config.yaml
num_key_value_heads: 1
intermediate_size: 128
norm: "rmsnorm"
qk_norm: true
attn_scale: 0.177
bias: "none"
init_std_down: 0.0
beta1: 0.9
max_grad_norm: 1.0
batch_tokens: 32768
doc_mask: true
Each number is 50 + 10 x the weight over its row's rms, rounded and kept within 0 to 99. Layers, rows and columns count from 0. The size before them is the row's rms in percent of the matrix's.

# up: layer 12 MLP up, 128x64, rms 0.166, rows 3-37, columns 0-63
# down: layer 12 MLP down (transposed), 128x64, rms 0.114, rows 3-37, columns 0-63
# gate: layer 12 MLP gate, 128x64, rms 0.174, rows 4-38, columns 0-63
up3 096:52 50 48 61 44 76 63 56 55 71 51 60 53 56 44 62 62 52 20 38 53 52 41 35 52 46 61 51 65 57 67 54 62 37 55 60 43 36 59 63 41 45 46 53 52 50 55 59 34 43 49 45 51 49 37 67 39 57 52 55 62 58 53 51
down3 090:46 50 36 54 51 61 45 46 39 56 62 54 52 43 35 50 59 49 49 45 62 50 50 60 52 45 52 45 26 50 42 52 62 50 75 40 53 42 34 29 45 48 43 53 35 65 39 31 38 41 50 58 56 44 49 45 68 44 62 40 55 44 76 56
gate4 093:60 60 50 40 46 46 46 51 59 57 53 51 52 58 62 54 44 41 60 53 53 43 56 43 47 58 28 31 52 59 37 65 54 52 58 31 56 48 46 56 36 49 56 29 75 47 47 41 57 42 25 51 43 47 67 62 51 51 44 36 41 63 57 65
up4 094:49 41 52 55 43 55 49 42 35 47 47 51 31 55 76 38 46 52 59 48 56 44 55 50 40 44 42 67 45 50 36 54 56 62 43 54 68 31 56 73 33 59 47 49 45 27 34 39 49 57 46 51 45 46 44 37 42 67 47 37 44 47 47 55
down4 091:55 62 35 44 45 44 30 49 42 56 48 38 62 52 50 69 61 53 53 53 51 62 60 49 54 56 44 37 55 39 49 52 26 45 38 40 34 48 45 45 77 35 47 37 55 61 59 42 49 48 56 65 67 47 57 48 49 46 63 51 68 39 37 54
gate5 087:49 41 54 42 38 37 56 27 57 51 49 44 47 54 64 45 40 51 43 48 39 75 35 30 54 40 37 39 56 39 62 43 36 38 46 57 61 38 46 29 34 39 58 50 51 42 62 58 39 57 57 47 51 55 50 59 61 50 42 36 36 49 48 46
up5 092:51 54 45 50 61 49 56 63 50 38 45 55 40 50 39 52 54 49 58 51 54 47 71 51 39 46 60 40 62 51 54 64 44 59 37 38 61 47 65 48 49 58 49 63 32 63 60 44 76 44 43 62 24 46 41 26 41 43 54 46 61 49 60 57
down5 093:41 57 55 51 53 51 34 50 55 50 49 31 69 48 67 50 64 43 38 34 56 55 54 44 46 17 55 61 60 51 45 39 36 65 60 60 61 55 45 51 54 54 59 44 53 45 50 30 54 56 45 41 63 36 51 59 53 31 50 47 52 44 65 42
gate6 108:63 33 64 56 51 47 44 63 56 46 38 56 42 44 33 58 43 44 36 41 41 38 54 69 48 56 61 53 57 54 52 68 52 64 27 46 57 59 55 62 65 41 50 40 56 51 53 62 59 50 61 39 47 41 44 51 70 37 62 60 54 57 42 34
up6 103:33 62 36 45 45 47 55 71 54 54 62 41 47 46 43 53 46 54 52 49 59 63 49 61 37 30 46 68 40 48 53 37 60 52 37 27 40 53 49 56 53 46 67 52 43 60 45 35 55 55 39 46 53 70 57 67 52 27 51 54 45 51 54 59
down6 107:55 47 45 43 46 48 34 53 46 59 45 49 61 52 53 52 68 54 69 38 51 46 39 76 53 35 41 57 57 51 50 43 80 56 49 65 56 50 55 58 38 50 44 39 53 48 50 39 54 43 34 49 70 58 68 36 41 63 68 55 45 54 55 43
gate7 092:62 51 58 48 55 65 65 64 55 44 57 61 43 65 48 49 49 45 39 42 43 63 54 62 41 53 55 54 62 63 74 48 55 56 46 58 46 46 52 46 47 33 55 50 70 38 39 65 49 56 47 51 51 34 51 46 78 44 58 38 48 59 31 37
up7 097:42 45 58 48 48 19 50 34 45 48 47 72 71 59 51 45 48 55 42 57 50 49 56 55 50 45 49 52 45 63 47 28 51 60 52 52 39 52 41 51 57 53 49 55 72 53 55 68 52 69 65 55 52 41 56 63 57 41 49 59 73 53 60 55
down7 107:56 62 43 45 57 32 31 53 57 50 59 60 60 36 33 68 52 34 37 61 50 34 48 54 65 50 46 40 49 50 60 42 37 45 50 49 50 47 40 45 59 42 42 36 48 43 65 49 43 45 40 55 51 69 56 48 58 73 44 63 37 34 58 50
gate8 103:52 39 61 60 46 51 65 58 62 35 46 41 44 54 48 59 44 47 28 59 31 60 42 41 51 33 58 33 53 44 49 64 63 47 50 40 65 57 58 52 48 54 65 52 37 46 44 45 57 47 44 47 51 44 80 58 42 44 44 69 42 61 42 52
up8 095:56 50 37 57 64 41 56 65 37 69 60 56 54 43 54 60 40 42 61 42 60 32 64 51 56 42 49 62 44 50 53 51 49 62 54 35 40 48 51 58 57 38 49 62 59 46 55 57 36 50 46 79 30 54 51 44 47 58 53 53 45 23 57 61
down8 090:44 41 56 59 32 41 62 58 46 33 38 53 69 39 45 57 46 65 45 63 39 65 51 59 26 56 56 48 51 53 50 65 65 47 51 45 33 45 56 62 50 58 51 51 53 34 51 55 68 52 33 45 46 59 46 59 58 50 52 66 52 28 43 54
gate9 091:46 37 35 43 45 61 56 35 66 42 53 39 51 59 50 60 55 66 41 52 64 42 56 60 56 53 67 52 51 50 50 59 70 50 46 61 56 55 59 51 49 70 53 64 50 69 42 37 57 35 39 44 40 40 59 41 54 58 48 53 53 45 22 39
up9 110:67 48 42 36 58 55 46 41 45 61 55 41 54 78 57 47 59 63 59 44 62 50 62 43 59 29 62 33 56 60 49 49 74 53 60 34 47 62 43 51 54 54 55 33 57 51 47 56 38 54 36 62 43 59 40 58 53 39 42 48 63 46 52 58
down9 105:66 57 49 66 47 45 56 50 58 53 37 59 55 52 45 51 48 41 48 45 45 62 55 49 66 44 58 57 45 49 50 58 55 52 47 37 53 51 39 82 39 39 26 72 44 60 49 43 63 42 51 74 56 56 54 61 45 38 45 60 32 54 40 57
gate10 098:45 38 74 63 68 39 46 54 52 55 40 71 68 52 60 56 51 45 35 63 48 41 49 45 39 56 56 34 45 55 47 52 49 47 49 52 48 45 58 53 33 61 84 53 57 46 52 44 56 54 52 39 50 41 45 67 54 41 49 56 56 33 46 50
up10 111:40 48 72 51 64 44 60 54 30 52 50 46 52 59 47 59 61 70 52 50 35 47 57 47 57 47 68 46 63 48 49 52 38 65 61 31 51 46 35 31 59 62 62 47 67 59 44 61 48 61 49 54 38 46 53 27 41 53 55 59 58 47 46 45
down10 101:63 54 59 61 36 43 54 59 36 29 61 43 42 49 51 45 42 46 48 41 50 52 53 54 58 49 45 42 62 45 31 50 33 50 60 44 42 57 49 78 47 49 35 35 34 68 42 21 58 53 50 39 45 56 41 43 54 50 55 57 39 44 54 49
gate11 112:42 51 60 60 59 42 55 56 51 55 44 51 64 55 43 61 73 54 56 32 51 47 71 60 53 58 49 52 46 56 66 54 64 61 53 44 50 50 46 51 49 75 42 65 39 36 35 50 59 76 50 51 51 43 58 41 49 55 53 54 53 67 30 52
up11 111:56 52 46 60 57 54 39 27 51 35 52 44 31 41 51 54 25 62 45 53 36 53 58 43 44 61 46 39 61 48 43 53 41 53 35 43 47 41 61 50 59 62 50 66 35 35 41 42 51 57 38 42 53 56 45 50 69 60 41 48 63 49 43 27
down11 106:41 49 63 57 56 42 56 63 48 52 48 35 52 50 28 61 49 47 36 52 60 42 41 65 48 35 44 36 41 42 48 51 46 47 63 77 65 46 50 27 46 50 60 46 60 47 68 47 43 41 64 36 69 46 47 43 50 39 56 39 61 53 53 59
gate12 104:82 57 59 45 65 64 35 54 57 49 52 59 69 52 41 50 35 49 53 51 44 61 54 63 46 39 51 56 55 71 44 47 58 54 58 59 50 50 50 60 31 46 44 57 39 42 59 64 44 65 56 39 49 55 52 58 62 45 52 66 46 69 54 62
up12 102:63 44 36 63 68 71 49 57 57 42 36 52 38 57 52 60 68 37 61 60 40 62 39 39 53 69 58 31 53 48 42 55 58 52 43 58 43 41 56 58 61 70 52 57 42 47 50 43 69 57 55 51 36 48 59 61 40 57 52 52 43 63 48 51
down12 111:46 41 57 66 40 59 54 37 64 45 42 53 52 45 72 38 50 53 37 50 47 49 50 46 50 45 57 66 52 37 37 45 35 38 61 77 51 43 48 31 58 53 70 41 53 43 50 39 47 41 46 44 47 31 48 44 55 25 42 43 57 40 49 48
gate13 098:59 44 60 53 52 44 32 48 60 38 56 62 58 47 47 59 59 38 56 37 46 33 61 71 44 37 42 40 48 64 51 56 40 47 51 67 49 66 49 43 50 40 65 64 54 61 39 56 41 35 53 53 54 51 55 60 47 50 22 60 37 60 40 53
up13 102:49 65 57 49 78 44 43 39 45 56 68 38 52 58 65 42 46 46 57 43 46 50 53 56 45 68 33 64 45 65 43 44 48 43 43 54 49 48 53 58 46 56 50 39 54 73 45 57 52 37 61 51 65 62 58 49 48 51 48 30 59 45 28 63
down13 096:39 63 60 39 57 47 33 43 60 48 38 63 38 42 52 64 64 56 50 54 39 56 51 50 55 49 45 67 55 30 49 41 63 48 42 61 46 51 42 74 40 67 57 40 34 58 39 34 42 31 51 58 34 43 53 56 60 50 60 54 46 49 55 54
gate14 087:47 49 52 61 51 61 35 49 53 53 52 73 46 48 44 57 62 29 55 41 60 45 55 43 34 42 51 50 36 58 73 60 52 48 60 42 52 53 51 43 50 69 53 60 64 59 41 60 43 49 53 20 71 55 58 42 51 63 47 53 59 38 47 53
up14 099:55 35 47 44 57 71 58 45 64 60 38 57 45 28 25 53 63 56 40 58 61 48 63 43 54 50 35 40 57 47 63 52 33 38 50 61 54 55 39 31 50 67 45 47 45 40 43 49 49 50 55 51 56 50 58 58 53 47 65 48 66 50 46 68
down14 090:49 54 61 37 62 46 55 39 44 46 53 29 50 35 60 61 47 51 50 45 27 57 56 54 51 72 42 60 63 29 52 52 62 37 52 46 65 60 50 43 60 55 45 42 34 49 49 57 48 33 48 52 45 52 27 45 50 70 63 54 35 49 48 49
gate15 096:55 54 53 45 48 70 35 44 50 47 42 52 38 53 45 59 40 46 43 66 49 47 45 67 37 49 64 43 44 57 45 32 52 53 59 50 42 45 57 44 38 44 59 38 44 52 54 48 31 54 57 63 68 45 49 54 34 34 39 60 77 44 45 73
up15 096:59 41 57 68 61 58 62 34 50 47 55 63 46 39 31 47 39 50 29 59 51 53 38 48 42 48 53 48 42 61 34 56 63 43 48 38 51 28 46 48 54 56 54 27 34 49 47 53 54 42 58 59 40 52 57 40 50 42 42 49 33 53 56 73
down15 100:63 53 54 31 62 63 44 48 39 30 63 62 76 54 49 46 53 54 35 64 45 31 51 52 54 50 54 53 41 42 42 52 64 58 58 55 40 45 40 57 61 54 35 62 57 37 58 52 35 48 52 57 53 42 35 56 54 70 49 57 60 60 42 61
gate16 097:49 72 53 53 57 40 15 41 54 48 52 59 45 43 51 55 59 49 35 47 53 50 38 58 60 65 43 56 39 52 59 38 40 44 55 60 35 43 68 49 48 43 46 55 44 45 38 60 38 65 43 47 61 40 50 50 65 60 54 44 67 34 36 50
up16 091:52 30 50 68 58 66 52 63 54 48 49 50 54 51 56 52 35 57 53 39 54 49 71 45 39 73 30 45 42 43 44 57 52 54 42 38 35 58 50 68 64 58 53 58 59 61 38 61 42 47 48 43 28 57 60 55 52 53 44 47 63 45 40 35
down16 100:33 64 51 62 49 46 38 48 40 49 68 54 65 50 63 46 57 43 50 55 53 38 59 42 34 41 71 50 52 44 47 52 50 46 44 61 49 59 53 24 52 52 55 44 51 27 68 54 44 55 39 43 50 48 26 62 55 46 56 69 57 49 54 37
gate17 106:37 57 52 41 54 68 38 60 53 48 47 58 58 67 50 53 45 41 54 58 46 56 61 51 55 39 37 35 45 48 49 72 57 50 41 50 37 62 63 53 48 48 44 57 62 70 39 49 44 48 54 56 40 67 68 63 49 52 46 37 45 36 40 77
up17 098:45 48 65 44 42 45 55 46 37 57 49 52 43 49 29 64 43 48 44 41 50 44 62 52 35 72 41 62 54 50 49 39 52 34 48 67 61 44 41 61 60 54 54 54 41 40 39 45 55 68 50 61 34 54 61 44 60 41 48 56 31 57 26 64
down17 107:48 54 59 20 37 50 34 47 35 42 53 60 60 60 50 65 46 51 76 50 50 46 48 59 51 53 51 39 39 46 47 49 25 31 51 49 37 48 40 56 49 49 50 50 51 46 48 62 26 42 38 54 46 52 49 59 57 38 39 52 54 33 57 48
gate18 087:40 57 63 39 51 54 48 47 35 51 51 60 51 50 56 71 41 64 48 46 58 61 68 32 51 58 58 32 44 50 48 41 48 35 29 60 50 60 41 55 50 42 45 44 49 39 68 54 47 46 39 66 54 39 46 52 53 38 28 53 45 42 68 69
up18 102:50 48 62 55 42 37 51 61 66 40 53 59 36 33 55 65 51 56 30 49 55 38 59 51 65 53 75 53 53 61 53 55 57 40 60 48 42 45 39 57 52 34 35 63 51 35 59 59 56 53 59 44 44 52 62 65 59 60 53 48 70 46 58 35
down18 097:39 46 29 40 54 65 43 36 43 55 51 54 61 41 56 47 55 50 49 51 69 49 66 48 58 46 67 49 55 52 40 43 51 55 75 49 53 56 30 54 53 35 64 34 61 60 53 55 56 30 51 47 57 47 55 45 54 50 64 55 48 77 57 59
gate19 095:32 66 55 38 64 45 50 28 54 51 54 49 57 67 30 57 72 36 35 76 49 59 46 46 50 59 49 61 68 34 54 59 52 54 53 52 45 59 60 53 52 56 56 47 47 32 47 55 52 40 51 45 63 54 49 45 44 50 60 41 41 55 35 49
up19 101:48 46 45 48 38 55 43 41 42 39 39 55 65 57 37 38 64 39 56 74 52 54 49 50 59 55 48 41 46 51 52 53 36 40 54 72 47 66 55 49 51 25 47 51 73 37 64 48 48 72 48 43 51 47 54 56 69 40 48 51 50 56 43 64
down19 098:56 54 65 37 62 55 36 51 59 40 35 51 41 44 41 62 49 48 54 42 44 51 41 69 36 52 41 57 41 42 63 41 63 56 46 59 65 41 33 55 65 66 40 48 36 37 58 62 46 37 33 63 47 51 50 55 63 51 63 55 61 58 56 36
gate20 081:47 61 37 53 46 59 51 35 57 66 41 60 34 53 33 29 42 40 52 53 42 50 45 32 44 51 55 44 65 62 35 45 54 52 61 59 33 58 57 59 58 38 52 60 35 63 46 64 62 56 54 56 60 44 59 53 46 73 48 38 59 54 39 49
up20 102:40 45 39 49 40 52 55 51 50 45 66 68 56 53 61 61 40 49 52 59 52 40 47 66 51 61 38 61 56 47 66 44 43 68 59 40 46 47 52 47 76 69 40 32 35 51 67 57 39 73 47 58 45 47 44 53 57 65 48 41 45 53 41 47
down20 095:60 49 46 47 27 35 32 53 57 53 56 46 45 59 57 53 45 46 51 34 38 68 48 51 44 54 35 35 51 54 44 49 55 40 62 39 64 38 40 67 35 41 40 65 56 51 58 36 40 52 55 62 74 62 55 42 52 40 48 56 61 50 60 58
gate21 099:59 62 59 37 60 62 56 59 40 58 46 48 42 48 39 61 56 34 38 45 37 41 35 56 47 61 46 48 34 46 48 44 50 43 37 48 49 50 62 79 44 48 49 50 62 52 66 29 45 46 67 56 53 53 40 55 48 39 30 48 35 60 39 55
up21 107:52 48 71 53 60 49 62 55 47 22 49 54 63 47 73 59 54 57 51 51 60 29 49 40 56 49 49 49 48 51 65 50 73 33 47 46 56 41 68 61 49 59 35 67 51 48 43 53 53 57 46 42 41 65 61 38 46 58 41 49 57 43 48 46
down21 102:50 55 44 66 44 64 53 46 59 47 40 51 52 49 58 50 56 42 38 57 43 61 57 43 40 58 54 55 38 48 39 52 51 47 37 65 33 40 56 48 36 28 66 50 38 33 59 76 46 63 36 45 69 68 59 48 54 51 44 65 56 57 41 50
gate22 119:39 58 57 58 71 48 43 46 63 34 36 50 48 49 38 65 65 41 45 44 44 48 54 48 45 56 45 37 41 44 58 50 56 46 50 40 25 42 55 50 34 65 52 55 54 31 46 49 56 38 41 42 40 32 61 61 45 23 44 55 60 55 46 49
up22 109:30 33 48 54 36 60 52 40 31 56 46 55 56 46 45 44 32 37 46 46 50 69 46 58 60 41 50 38 59 51 61 42 42 46 55 73 62 57 43 46 45 36 48 62 45 56 72 52 42 38 67 65 48 37 48 59 62 63 49 40 45 50 45 58
down22 105:58 69 43 39 56 46 44 16 63 64 60 60 56 49 57 44 55 72 50 64 52 47 37 65 46 56 46 68 43 54 35 61 50 40 53 57 52 57 38 47 55 46 44 32 51 61 40 48 41 40 38 62 52 47 57 52 47 44 53 54 56 36 55 55
gate23 094:44 41 51 54 68 73 30 52 52 45 51 52 59 55 54 50 43 58 36 39 57 65 56 55 57 62 48 53 64 51 69 59 52 61 37 56 44 61 48 37 43 52 47 61 45 57 41 53 37 40 52 30 52 51 59 42 73 53 55 32 55 64 47 69
up23 090:43 51 53 54 44 39 48 36 45 43 57 61 46 50 59 50 40 43 45 49 36 39 35 55 53 58 39 47 46 35 29 62 52 59 43 43 33 67 69 49 70 51 59 42 41 61 49 54 54 58 64 45 66 56 30 57 47 50 39 55 50 31 51 70
down23 101:48 57 59 57 42 48 47 55 58 45 52 40 33 58 59 58 39 41 66 40 59 63 75 64 60 68 54 42 47 49 42 38 41 47 44 50 56 31 54 43 54 28 59 40 58 38 43 67 55 50 59 42 44 41 70 54 62 64 46 49 61 51 43 50
gate24 096:49 38 39 53 56 39 51 37 52 69 46 61 56 67 57 56 31 61 58 61 34 61 56 60 55 66 58 58 30 48 59 61 49 59 50 60 54 44 51 48 51 56 52 52 59 48 58 35 35 57 38 48 43 38 60 47 61 55 51 24 46 50 30 56
up24 104:32 33 55 58 43 42 51 36 58 53 53 44 75 39 57 65 40 54 44 41 46 47 59 62 49 59 43 53 56 44 50 47 19 61 63 59 39 41 54 36 67 57 45 47 42 68 56 53 39 36 52 39 49 55 50 54 46 56 45 54 52 58 47 32
down24 105:56 58 47 29 49 53 44 55 28 41 43 62 57 48 51 49 46 52 53 63 40 65 41 36 42 47 63 73 45 37 67 33 58 39 48 45 68 46 53 36 48 47 46 49 55 44 35 53 60 71 49 42 54 61 52 51 62 55 56 61 46 45 61 33
gate25 119:63 57 38 59 61 26 63 43 63 45 54 42 34 52 54 65 60 47 41 49 39 43 39 36 35 55 57 52 48 49 62 58 45 52 55 69 43 59 49 60 44 42 60 61 64 68 41 45 39 53 61 43 61 50 54 61 64 40 41 63 63 37 56 57
up25 112:37 40 65 56 54 33 41 65 58 62 55 50 51 39 43 43 36 61 53 49 34 44 53 61 46 60 45 54 63 55 38 40 49 75 46 27 57 53 51 51 41 43 53 31 43 54 47 60 58 53 54 49 42 32 43 47 34 57 52 61 32 55 34 55
down25 105:50 51 37 41 68 52 42 30 33 46 50 50 48 35 47 40 51 56 41 62 56 51 40 39 51 61 57 57 38 53 48 60 49 50 55 53 51 66 36 65 45 48 49 33 67 53 54 51 53 52 59 41 63 71 50 35 68 60 26 51 48 50 39 66
gate26 106:28 48 53 47 36 58 41 62 46 54 71 53 67 41 46 63 50 48 40 47 39 33 55 64 34 70 48 38 62 49 61 63 54 48 47 58 54 57 55 42 65 62 51 53 37 60 48 36 43 47 39 47 50 54 58 43 48 54 55 54 74 47 37 39
up26 102:36 45 58 53 46 75 47 69 50 61 48 68 45 42 49 37 61 65 64 43 30 40 46 31 50 53 59 47 47 36 64 58 48 49 57 52 64 49 53 62 43 59 47 53 64 64 62 59 57 50 53 46 53 75 36 55 61 52 54 57 51 50 38 50
down26 102:75 63 49 44 53 48 56 45 59 50 50 46 64 50 50 62 49 29 61 43 45 63 48 63 51 47 36 55 40 53 48 44 51 42 34 49 40 50 48 60 39 29 36 51 58 48 36 72 49 43 36 43 51 54 55 52 57 72 30 44 41 62 55 56
gate27 093:40 47 46 62 51 52 21 55 47 54 50 53 51 74 57 61 58 66 59 49 59 57 40 46 52 65 54 47 29 41 45 47 50 51 28 56 65 40 54 50 38 43 51 64 60 54 65 63 34 66 46 48 49 55 48 66 50 59 36 48 55 46 51 64
up27 097:43 53 45 35 58 38 42 48 51 53 61 60 46 39 47 50 47 45 64 36 45 61 39 52 55 47 56 73 48 35 63 49 42 55 49 81 54 46 52 44 55 27 40 40 51 44 44 67 25 48 52 54 64 38 40 47 47 56 38 41 44 53 39 51
down27 097:60 54 59 60 36 63 60 44 62 42 53 65 47 44 57 32 58 50 57 57 52 43 64 34 48 48 52 46 63 65 48 50 54 53 45 54 39 36 47 71 49 56 58 49 35 50 65 63 71 55 36 43 48 50 64 46 40 32 58 53 38 58 38 64
gate28 110:32 41 65 55 55 46 36 37 51 48 34 37 58 41 39 50 43 53 48 44 46 43 46 66 52 59 52 48 43 50 57 50 51 61 45 56 47 51 61 45 32 55 62 58 52 54 40 49 52 59 34 23 69 49 48 63 69 26 31 49 40 50 47 55
up28 102:35 52 70 58 50 52 49 52 60 31 43 31 68 43 61 50 47 47 42 54 38 50 43 40 53 27 45 52 60 47 61 38 43 46 47 60 40 49 56 51 53 46 59 57 59 48 51 54 45 57 51 30 81 50 49 64 64 35 34 49 44 48 50 60
down28 092:69 52 31 46 59 44 51 42 40 65 57 57 28 48 44 55 62 50 50 51 59 44 68 55 64 60 49 41 54 46 58 47 53 49 57 33 59 54 41 44 59 53 39 49 42 59 38 46 42 57 57 68 42 65 51 41 30 72 55 50 60 56 28 49
gate29 092:42 39 62 50 34 49 39 37 51 58 39 62 65 35 56 40 50 37 45 50 50 48 51 67 57 59 50 42 42 46 50 48 55 54 61 48 41 57 37 48 61 37 39 40 70 49 43 51 36 68 68 54 50 43 41 36 73 43 40 70 48 47 57 44
up29 088:57 49 34 36 32 52 47 46 40 43 69 33 42 51 53 51 32 44 43 36 55 52 31 48 37 52 43 51 55 38 43 60 43 39 58 55 43 56 46 68 53 58 37 63 52 52 49 41 46 46 51 44 54 43 63 51 34 56 54 53 66 69 49 24
down29 090:44 51 56 57 62 48 53 64 54 48 49 51 54 67 41 48 59 67 60 55 46 57 53 53 48 44 55 38 46 56 56 47 49 50 41 39 44 36 59 87 52 33 52 47 67 57 57 45 52 54 66 42 38 54 50 45 39 18 34 56 50 52 48 58
gate30 102:46 29 64 46 56 58 54 36 57 33 34 63 60 49 52 55 53 49 24 44 56 41 43 61 40 66 67 52 50 48 64 43 60 46 49 42 52 53 54 65 44 46 40 61 56 56 38 55 30 60 45 46 51 62 53 63 61 64 56 61 44 49 64 56
up30 100:56 56 65 40 42 51 64 43 53 52 46 45 56 54 59 43 45 74 50 52 45 62 62 46 54 56 49 53 51 45 42 30 35 51 50 25 63 65 52 72 58 50 46 63 49 50 50 23 47 66 55 42 44 63 46 68 39 42 42 58 55 54 49 55
down30 097:61 47 44 63 61 60 43 39 49 49 52 51 34 58 54 38 37 53 39 48 66 54 53 35 59 50 43 62 36 57 58 63 47 31 64 59 48 47 58 41 37 37 60 44 59 73 69 44 34 42 75 55 59 50 43 45 45 47 48 45 37 50 46 49
gate31 097:59 40 42 32 43 53 47 41 34 51 47 63 57 47 60 56 37 57 46 35 69 51 59 63 45 66 60 36 26 50 46 47 61 38 61 61 36 43 47 51 49 49 36 50 56 30 54 55 48 45 44 35 50 46 45 52 48 63 42 67 62 37 63 57
up31 094:55 57 42 66 54 46 50 63 57 53 55 48 60 43 35 47 47 48 44 37 55 54 53 38 32 48 55 52 34 48 53 56 43 73 51 59 66 21 54 60 40 71 55 49 62 58 33 36 45 65 45 58 34 50 57 64 50 58 42 53 55 54 60 51
down31 095:60 42 51 43 49 47 42 58 60 75 45 64 55 48 51 68 48 40 52 54 38 63 47 47 34 48 40 58 44 66 56 44 31 39 58 58 32 47 61 38 43 42 46 59 29 48 53 67 59 42 63 60 50 56 54 37 61 32 43 37 57 56 51 53
gate32 097:58 36 25 60 47 56 50 56 53 52 43 43 49 53 60 43 37 22 35 42 58 47 20 35 41 46 56 46 60 54 51 36 47 63 61 38 44 59 64 45 50 62 50 53 52 31 47 52 63 45 45 41 63 48 57 47 54 46 59 48 57 50 51 42
up32 106:43 43 67 60 45 51 51 37 44 57 58 52 37 56 50 61 42 38 55 58 60 46 33 74 54 55 54 46 58 55 54 60 54 53 63 53 76 43 50 52 36 48 52 42 49 50 28 56 71 55 57 36 55 39 49 41 47 60 38 61 42 59 42 70
down32 089:49 55 39 35 49 49 66 48 60 37 55 40 26 49 48 48 51 54 48 40 46 54 45 61 39 48 43 48 36 43 51 41 51 45 51 48 33 34 57 36 60 54 46 58 34 41 61 56 42 48 34 51 25 62 48 78 46 48 48 62 65 46 43 38
gate33 094:49 33 54 38 57 57 55 45 56 81 38 73 50 64 61 52 60 67 46 47 38 35 52 38 49 43 54 53 53 42 67 52 34 38 62 46 48 50 62 45 55 54 47 65 45 49 53 56 45 65 41 33 53 53 54 43 55 30 46 52 60 56 54 41
up33 106:41 59 41 54 43 44 54 46 51 25 49 49 51 42 52 72 54 52 44 38 60 63 59 52 25 38 54 56 55 53 52 54 61 50 35 27 40 53 38 39 46 69 60 31 52 40 35 47 52 43 59 47 55 62 46 55 43 59 45 45 41 44 64 63
down33 090:30 39 61 68 58 50 48 35 42 53 59 50 72 39 62 44 53 51 52 54 45 42 48 43 39 51 51 63 45 62 47 67 46 61 54 36 55 56 51 23 54 64 70 51 47 45 43 56 59 51 48 49 56 48 66 62 51 60 55 48 48 27 61 42
gate34 090:52 66 39 60 37 49 48 44 46 34 47 50 37 45 59 66 44 56 48 33 68 63 50 46 28 62 43 33 58 55 55 54 56 51 48 51 81 54 46 55 39 42 53 66 42 51 53 51 31 54 36 51 63 58 53 57 63 50 48 51 52 59 54 36
up34 091:60 30 48 49 58 30 68 43 42 47 39 45 53 58 60 65 55 61 47 46 45 69 39 48 60 48 35 55 50 48 57 51 60 45 71 44 59 21 37 58 53 51 63 57 56 59 48 49 68 66 31 44 51 52 52 55 51 58 50 49 42 41 50 54
down34 100:59 55 36 35 64 48 47 58 63 70 59 50 51 42 34 48 66 57 34 46 49 33 50 47 38 51 52 50 48 36 63 56 33 38 49 46 39 46 41 47 62 27 35 43 38 50 48 47 69 55 55 45 35 49 50 50 65 53 40 58 56 41 41 37
gate35 113:54 32 46 49 74 36 43 55 54 57 47 44 34 58 71 50 52 59 52 54 39 45 35 43 58 52 49 34 37 45 46 69 52 50 59 33 48 45 54 65 40 63 65 63 56 52 61 43 47 40 58 58 43 60 50 52 63 37 37 57 58 39 65 49
up35 109:53 72 33 63 48 42 55 57 44 66 62 55 58 57 56 32 31 68 54 43 53 53 50 58 52 44 46 57 45 60 56 60 36 40 61 50 58 32 48 46 56 35 44 62 70 57 59 55 64 52 48 57 48 48 55 51 60 62 40 46 73 54 52 38
down35 106:47 61 46 48 41 57 51 65 46 30 56 36 67 48 61 49 40 56 33 59 64 60 63 57 62 43 60 56 56 57 63 30 47 53 45 53 60 44 46 66 61 30 46 50 39 45 57 51 49 54 67 40 62 42 41 32 39 41 39 58 39 38 52 56
gate36 103:59 52 43 52 60 46 49 50 46 56 45 54 53 54 60 66 66 50 57 41 46 46 67 58 55 60 42 20 38 52 48 68 61 35 60 37 50 51 49 61 43 56 44 64 61 49 37 47 30 58 48 58 66 44 53 52 29 48 68 49 57 57 58 65
up36 104:36 64 60 62 50 57 35 33 56 47 58 61 55 43 60 64 22 56 50 65 48 49 49 69 33 56 44 59 51 59 61 43 44 55 41 50 61 49 35 48 51 51 48 50 39 49 52 51 34 39 39 46 62 57 46 55 41 45 45 61 24 60 51 59
down36 112:50 53 61 19 62 52 50 40 44 43 40 66 38 64 60 44 62 54 47 56 45 61 41 34 58 31 49 30 41 54 52 43 60 43 57 53 47 64 46 42 50 46 55 54 67 56 64 33 50 55 58 55 57 61 48 30 59 46 43 62 50 46 39 58
gate37 102:51 53 42 62 49 51 47 60 59 36 53 50 65 46 56 58 47 39 41 51 33 64 45 59 52 65 44 53 53 53 49 44 51 69 29 40 56 47 71 65 71 48 63 56 68 47 52 53 33 55 48 54 63 57 63 70 45 53 32 55 52 43 59 59
up37 100:69 54 36 55 46 60 41 42 67 53 56 47 51 51 44 73 62 46 53 54 54 50 63 69 55 52 60 61 55 66 43 53 42 39 44 53 43 49 65 50 56 50 53 64 58 38 38 70 68 66 61 50 32 55 42 55 59 64 39 56 54 40 40 43
down37 102:57 39 54 42 41 58 47 65 50 55 55 54 60 58 37 69 56 51 59 47 22 48 64 50 63 25 62 55 46 60 63 38 49 47 55 52 58 38 58 35 57 45 47 48 40 40 47 76 50 52 64 61 44 49 47 49 51 52 54 52 68 62 58 43
gate38 089:48 51 40 37 53 67 57 58 42 55 49 49 47 57 48 46 58 34 42 31 61 57 47 39 68 57 63 51 26 60 43 45 67 37 53 52 73 50 48 59 29 52 44 40 51 68 56 40 45 43 42 47 68 47 55 49 38 51 45 34 59 49 48 55